python train.py --n_layer=23 --d_model=192 --n_head=6 --n_kv_head=6 --head_dim=32 --d_mlp=768 --vocab_size=6480 --activation="tanh_gelu" --norm="layernorm" --norm_place="pre" --norm_eps=1e-05 --positions="learned" --qk_norm=false --attn_scale=0.177 --bias="all" --tie_embeddings=true --parallel_block=false --init="normal" --init_std_qkv=0.0298 --init_std_o=0.0298 --init_std_up=0.0298 --init_std_down=0.0149 --optimizer="soap_variant" --lr=0.00495 --lr_mult_up=1.03 --beta1=0.95 --beta2=0.95 --lr_head=0.0146 --warmup_steps=200 --schedule="wsd" --decay_fraction=0.638 --decay_shape="linear" --final_lr_fraction=0.02 --batch_tokens=131072 --seq_len=256 --doc_mask=true --train_tokens=420900000 --steps=3212 --dataset="wikipedia_en"
Each number is 200 + 20 x the weight over the matrix's rms, rounded and kept within 0 to 999. Layers, rows and columns count from 0.

# up: layer 12 MLP up, 768x192, rms 0.177, rows 499-515, columns 96-191
# down: layer 12 MLP down (transposed), 768x192, rms 0.179, rows 499-514, columns 96-191
up499,197,214,181,200,207,186,184,173,206,200,181,180,187,172,195,216,199,185,195,213,215,174,184,241,225,222,210,147,204,192,230,189,221,202,197,192,192,227,212,209,220,192,201,211,211,199,199,172,212,201,221,191,189,194,251,194,196,230,248,175,185,217,208,222,196,195,174,231,184,235,200,239,186,210,188,220,191,186,209,196,185,199,188,198,175,173,254,206,193,186,225,184,204,168,214,165
down499,211,223,190,173,237,165,225,203,208,200,198,192,220,204,236,228,190,224,193,222,188,141,204,208,220,196,216,175,180,202,231,187,229,189,196,196,224,185,201,177,186,209,217,187,198,203,160,224,171,152,206,178,184,217,186,216,179,238,213,218,165,187,223,165,215,227,205,201,200,185,195,215,225,147,190,211,183,218,232,235,173,164,199,206,213,206,190,185,204,199,204,176,187,211,184,172
up500,197,215,173,195,218,191,191,202,217,170,198,207,220,202,166,199,191,196,144,217,205,196,210,177,199,216,185,185,219,208,177,160,231,184,249,182,207,197,147,178,158,231,196,194,197,201,202,223,180,173,262,225,204,198,221,229,186,159,210,240,229,251,202,191,210,212,222,187,219,206,191,213,214,200,210,174,229,209,223,178,183,210,194,190,182,144,221,213,202,182,190,213,234,215,208,204
down500,212,211,189,178,211,223,186,216,195,195,204,161,178,171,184,205,202,175,215,226,215,190,217,226,177,184,198,197,174,194,216,207,178,195,200,207,226,214,207,222,166,218,177,210,180,212,179,234,202,192,174,213,201,178,218,210,204,146,176,184,171,210,181,215,188,204,201,195,175,169,160,214,189,186,186,224,184,234,236,192,227,165,208,258,167,206,208,197,221,155,200,163,208,209,185,211
up501,208,215,160,219,201,187,242,207,201,209,208,163,196,211,167,199,175,209,220,196,184,213,190,174,210,221,203,192,188,190,232,220,196,204,179,174,204,169,229,201,220,195,183,172,214,185,245,200,214,211,199,215,156,232,222,199,204,182,184,197,186,190,233,161,193,200,191,227,227,174,179,172,202,203,203,187,138,192,184,233,210,167,180,163,214,226,212,194,252,194,217,173,207,199,211,196
down501,204,191,179,192,186,221,185,211,203,214,193,251,185,204,183,203,194,170,201,172,186,198,180,223,213,217,228,218,190,179,178,199,195,188,184,217,171,210,163,203,230,220,245,212,224,180,191,239,268,178,193,226,154,199,199,200,187,181,154,207,218,230,185,211,201,211,201,221,228,203,203,210,192,197,208,212,203,191,215,208,179,205,206,191,220,223,194,219,170,183,228,181,209,217,214,182
up502,164,184,185,198,219,191,220,196,224,182,204,189,167,203,249,210,181,211,205,173,201,201,178,212,169,219,220,199,243,217,225,186,194,186,232,189,216,212,186,201,219,188,160,197,175,168,220,196,214,202,194,196,189,214,188,194,199,222,240,201,220,196,184,171,206,208,223,188,219,179,221,175,216,197,199,172,184,211,227,180,188,247,215,213,197,227,197,238,197,203,179,225,183,205,207,194
down502,181,181,182,192,194,231,199,217,196,245,210,249,230,177,156,174,201,226,217,213,249,221,203,211,222,219,203,182,217,182,152,206,187,193,173,196,210,221,205,247,199,206,199,185,214,216,208,200,187,183,194,203,211,184,235,214,196,171,196,229,238,212,197,196,216,194,200,210,254,186,179,238,163,192,227,195,189,232,198,173,205,211,189,196,217,210,204,211,186,214,209,192,210,193,187,231
up503,186,216,208,187,188,176,184,216,230,181,134,185,195,210,157,196,201,212,204,161,206,199,215,201,244,236,155,181,195,204,213,208,194,198,193,266,199,212,191,225,204,199,206,207,246,208,218,229,192,200,169,176,196,197,195,205,198,230,207,186,216,196,176,203,186,198,213,194,233,206,197,217,222,180,204,193,184,207,219,193,183,189,214,216,208,167,180,178,215,202,199,198,187,183,202,187
down503,196,198,176,204,171,207,194,202,174,198,210,218,187,193,254,180,180,185,213,224,213,187,173,175,195,190,201,207,220,203,226,176,203,181,217,176,218,196,228,204,187,206,179,196,165,211,219,188,211,213,206,222,201,208,210,183,179,172,220,193,204,201,197,203,192,199,210,191,194,215,188,212,181,235,207,198,213,212,193,229,195,188,183,186,182,215,203,223,212,231,219,201,223,218,195,203
up504,226,202,236,203,179,238,188,234,197,217,164,201,192,214,212,217,205,210,151,200,187,219,198,201,181,173,211,201,226,193,247,214,223,188,209,190,173,224,174,213,228,195,187,198,215,211,225,206,201,234,180,206,201,209,205,221,198,184,220,226,198,192,247,238,183,176,192,220,209,178,202,222,178,192,164,210,227,187,226,227,227,205,204,191,192,236,202,205,221,157,193,176,199,173,212,191
down504,187,185,188,202,238,186,181,172,171,185,218,202,191,195,200,209,225,172,226,178,217,203,191,207,181,190,199,179,222,191,180,197,205,236,205,234,207,189,232,200,183,187,236,173,204,202,208,214,198,216,189,242,184,170,144,231,194,192,161,224,209,183,197,197,216,165,218,195,201,220,185,195,197,197,172,232,235,222,185,187,201,199,205,219,188,194,204,224,217,164,192,238,207,187,191,196
up505,176,197,236,202,208,201,199,151,230,204,244,206,219,213,199,194,202,199,195,193,240,176,200,149,184,222,192,203,182,223,216,227,197,205,201,229,209,222,154,210,201,214,200,183,218,190,187,170,207,186,208,216,198,217,201,218,208,216,186,185,189,209,221,220,208,200,186,179,197,214,237,222,187,177,226,163,196,201,211,194,240,225,222,203,202,195,181,196,204,207,203,184,205,185,243,178
down505,198,182,214,232,202,234,213,188,167,218,201,212,222,200,185,171,196,183,208,202,203,216,230,169,203,201,205,217,190,208,206,186,186,268,232,211,195,175,211,215,219,217,204,191,229,186,188,198,216,223,213,191,171,189,199,169,214,193,173,211,198,215,171,177,206,182,221,185,199,229,243,203,230,182,196,195,223,211,194,188,202,202,207,231,181,172,213,213,177,201,186,208,182,236,185,197
up506,194,193,187,208,171,181,179,193,219,186,193,230,192,192,182,228,198,164,200,159,223,195,211,223,210,223,178,218,238,196,203,197,201,163,217,219,224,201,208,199,181,225,236,193,197,193,188,190,185,200,174,206,175,215,242,210,194,226,184,207,184,229,192,218,208,202,195,183,222,242,176,207,228,205,168,214,227,214,200,191,234,187,179,220,208,196,225,207,217,216,264,188,212,218,218,197
down506,180,198,180,199,211,193,180,198,206,193,228,210,210,235,193,226,186,189,206,203,208,200,198,196,187,180,201,172,217,207,182,189,214,210,224,169,203,190,196,211,205,253,187,195,210,195,194,202,214,201,217,178,190,181,177,150,222,193,194,214,204,222,173,176,186,202,184,193,218,192,198,219,191,201,164,183,193,197,209,203,179,197,210,190,194,198,246,201,209,174,234,223,177,176,183,158
up507,182,210,185,186,239,185,192,211,202,244,218,177,195,198,220,202,197,215,170,188,204,179,219,163,162,196,197,226,237,221,183,196,211,223,171,215,209,215,187,199,223,174,177,199,201,181,214,217,207,203,200,213,204,215,202,201,196,161,209,197,192,175,225,173,243,199,206,166,237,175,198,170,202,207,248,171,193,219,179,195,236,199,190,230,186,204,228,198,237,209,200,193,228,228,187,218
down507,212,166,220,203,208,200,204,189,205,175,216,223,216,189,180,211,188,231,205,239,239,234,215,222,209,232,191,197,184,174,205,228,180,192,215,184,190,223,207,209,175,224,216,172,185,189,206,200,177,214,196,209,225,220,221,200,237,222,204,218,200,218,173,235,172,191,202,235,187,183,211,215,193,219,159,190,198,218,212,208,201,206,214,209,221,210,205,213,203,185,184,219,178,184,239,208
up508,169,191,178,203,219,179,221,181,198,204,159,202,227,211,208,205,212,186,178,225,193,197,247,186,203,227,226,206,222,190,196,260,174,202,212,175,211,233,198,204,160,172,239,222,204,186,227,181,216,172,229,199,194,188,200,196,201,212,195,185,223,193,179,169,204,231,186,195,171,193,180,226,208,185,216,221,226,207,232,187,177,192,180,213,192,144,171,203,200,156,212,162,178,208,196,215
down508,214,215,213,178,258,201,154,184,199,230,225,191,217,213,241,162,209,220,158,190,206,195,193,190,193,213,211,206,140,190,242,154,217,185,226,191,183,196,165,226,180,195,212,188,210,150,220,211,229,197,223,194,208,183,211,188,214,201,166,221,225,186,189,162,204,201,184,174,220,152,198,238,169,229,180,226,211,209,211,228,185,199,216,193,210,176,198,158,166,196,205,192,229,243,211,215
up509,188,228,208,215,185,199,241,166,192,198,212,239,198,159,193,202,220,225,171,195,208,176,212,170,176,220,206,233,202,197,223,210,201,210,193,182,213,205,184,212,209,167,184,197,169,182,178,157,239,203,165,213,212,213,230,210,217,192,198,201,202,195,179,219,194,178,216,166,203,219,207,188,193,183,228,181,195,196,218,207,170,204,193,218,168,176,184,180,205,208,182,159,168,177,228,201
down509,183,174,180,210,164,203,180,227,203,211,203,202,195,201,170,171,216,206,224,215,190,198,187,207,185,198,185,193,204,160,196,225,235,230,152,197,195,216,198,225,200,179,186,179,168,236,212,198,193,183,223,172,175,230,146,204,193,197,161,198,183,185,179,196,190,198,177,215,211,179,190,222,189,173,201,179,196,217,195,176,204,181,167,200,209,214,216,200,203,209,195,174,176,202,190,170
up510,203,208,218,174,193,235,175,222,229,170,176,169,193,207,219,188,215,217,211,211,173,169,195,196,212,192,191,194,202,189,181,200,236,187,192,229,184,215,199,177,220,168,219,188,203,234,229,205,218,194,221,191,177,229,207,187,234,209,213,202,207,204,206,177,222,191,214,167,238,205,260,200,173,213,197,211,154,192,224,214,197,197,211,173,178,163,218,169,204,208,228,189,219,186,176,176
down510,185,182,219,214,186,211,166,193,194,195,241,194,197,181,199,198,196,195,179,213,197,190,220,191,195,193,177,180,209,216,209,182,249,227,199,160,211,163,172,205,199,190,214,194,211,179,184,202,207,204,193,203,212,212,220,211,187,211,202,228,196,204,221,244,190,182,200,204,180,213,207,215,193,197,205,215,188,196,193,172,180,239,202,187,195,191,226,161,202,188,183,210,202,205,214,200
up511,198,189,196,214,207,209,215,216,223,197,206,182,201,200,201,182,227,214,204,205,175,185,205,207,190,203,193,243,202,226,197,202,224,163,218,195,186,170,191,224,198,200,209,191,215,181,175,270,214,187,201,155,181,215,194,203,205,202,201,223,227,196,200,211,214,186,199,192,168,184,179,208,197,197,178,202,181,203,201,194,226,222,200,189,186,207,206,245,200,173,185,203,199,186,212,202
down511,208,217,184,183,175,208,221,210,232,236,218,209,233,200,206,202,203,196,211,209,216,181,199,187,146,239,199,199,186,197,214,194,179,190,198,203,166,161,194,220,190,201,193,204,221,204,206,234,216,217,202,198,215,216,204,215,220,181,227,181,175,203,192,212,213,179,219,188,236,189,169,195,186,204,202,167,202,181,156,203,214,201,200,215,201,195,221,178,173,191,207,210,213,208,198,197
up512,156,245,185,203,184,215,190,170,193,205,219,179,219,213,212,188,203,208,207,216,213,173,197,216,229,197,202,204,217,212,208,201,241,184,179,207,184,205,197,201,155,198,157,154,180,179,191,195,205,201,162,215,204,193,159,197,176,235,233,161,205,206,189,212,224,205,143,192,241,219,186,197,211,199,185,193,216,196,189,244,217,176,229,232,201,157,185,238,209,192,194,182,203,198,170,235
down512,206,218,204,205,205,210,208,216,226,161,194,209,213,203,191,221,235,187,201,240,184,198,204,213,149,193,202,214,227,180,176,191,178,228,201,191,199,175,219,212,181,202,161,188,187,160,173,170,226,180,165,226,226,198,207,246,222,186,234,237,191,210,171,181,201,165,205,219,173,191,240,220,217,219,228,179,165,178,213,213,172,200,190,219,215,205,204,149,214,151,176,208,190,185,188,202
up513,223,191,188,189,224,210,221,209,242,203,198,192,232,211,173,154,190,201,223,209,193,183,204,194,228,196,236,208,205,199,198,194,201,191,203,189,192,209,176,199,208,223,202,219,183,218,187,197,193,183,194,207,237,198,214,208,217,185,186,178,198,188,189,187,179,223,214,169,204,204,176,227,229,180,207,208,188,175,228,154,223,198,209,190,214,231,210,145,198,166,171,191,189,236,196,211
down513,195,187,198,204,214,186,201,216,184,190,173,213,210,222,207,196,221,195,204,205,183,209,180,200,205,193,172,178,172,174,206,234,216,178,223,226,235,194,190,207,195,176,225,183,197,220,185,146,230,177,181,193,192,218,164,215,189,192,166,234,210,202,213,206,213,232,178,166,219,185,251,206,180,203,194,189,212,201,185,213,186,209,258,193,176,186,195,201,219,188,243,188,179,191,190,185
up514,209,214,168,167,197,176,209,224,197,234,190,196,221,197,164,222,204,226,190,181,179,202,202,202,189,204,199,190,229,208,209,156,187,179,217,189,194,203,207,191,167,233,204,170,181,218,215,192,183,220,215,184,210,190,188,192,214,179,188,212,190,194,203,210,192,207,179,201,216,186,238,187,195,216,215,199,211,180,193,203,190,188,198,223,207,201,196,190,214,212,197,206,215,198,179,174
down514,187,202,224,213,167,217,214,205,174,195,211,200,206,192,226,158,210,205,222,194,195,191,167,151,197,165,166,194,195,176,172,211,238,201,220,195,188,197,178,172,188,189,192,218,217,200,211,195,199,177,181,208,221,205,173,242,193,215,210,204,211,206,196,175,214,216,246,187,188,227,179,187,215,189,210,221,228,208,199,185,211,227,201,201,185,211,197,191,213,213,200,182,180,193,179,219
up515,235,170,199,223,173,209,181,158,218,183,192,200,202,198,164,202,223,187,184,185,188,168,208,200,229,196,209,181,222,222,236,204,181,160,177,204,217,177,242,208,202,192,211,214,193,191,184,169,195,244,205,205,217,215,202,210,186,206,186,169,178,232,191,208,203,180,196,199,225,184,207,207,196,194,224,219,242,193,218,157,170,196,201,193,145,217,207,191,179,206,195,184,216,190,206,175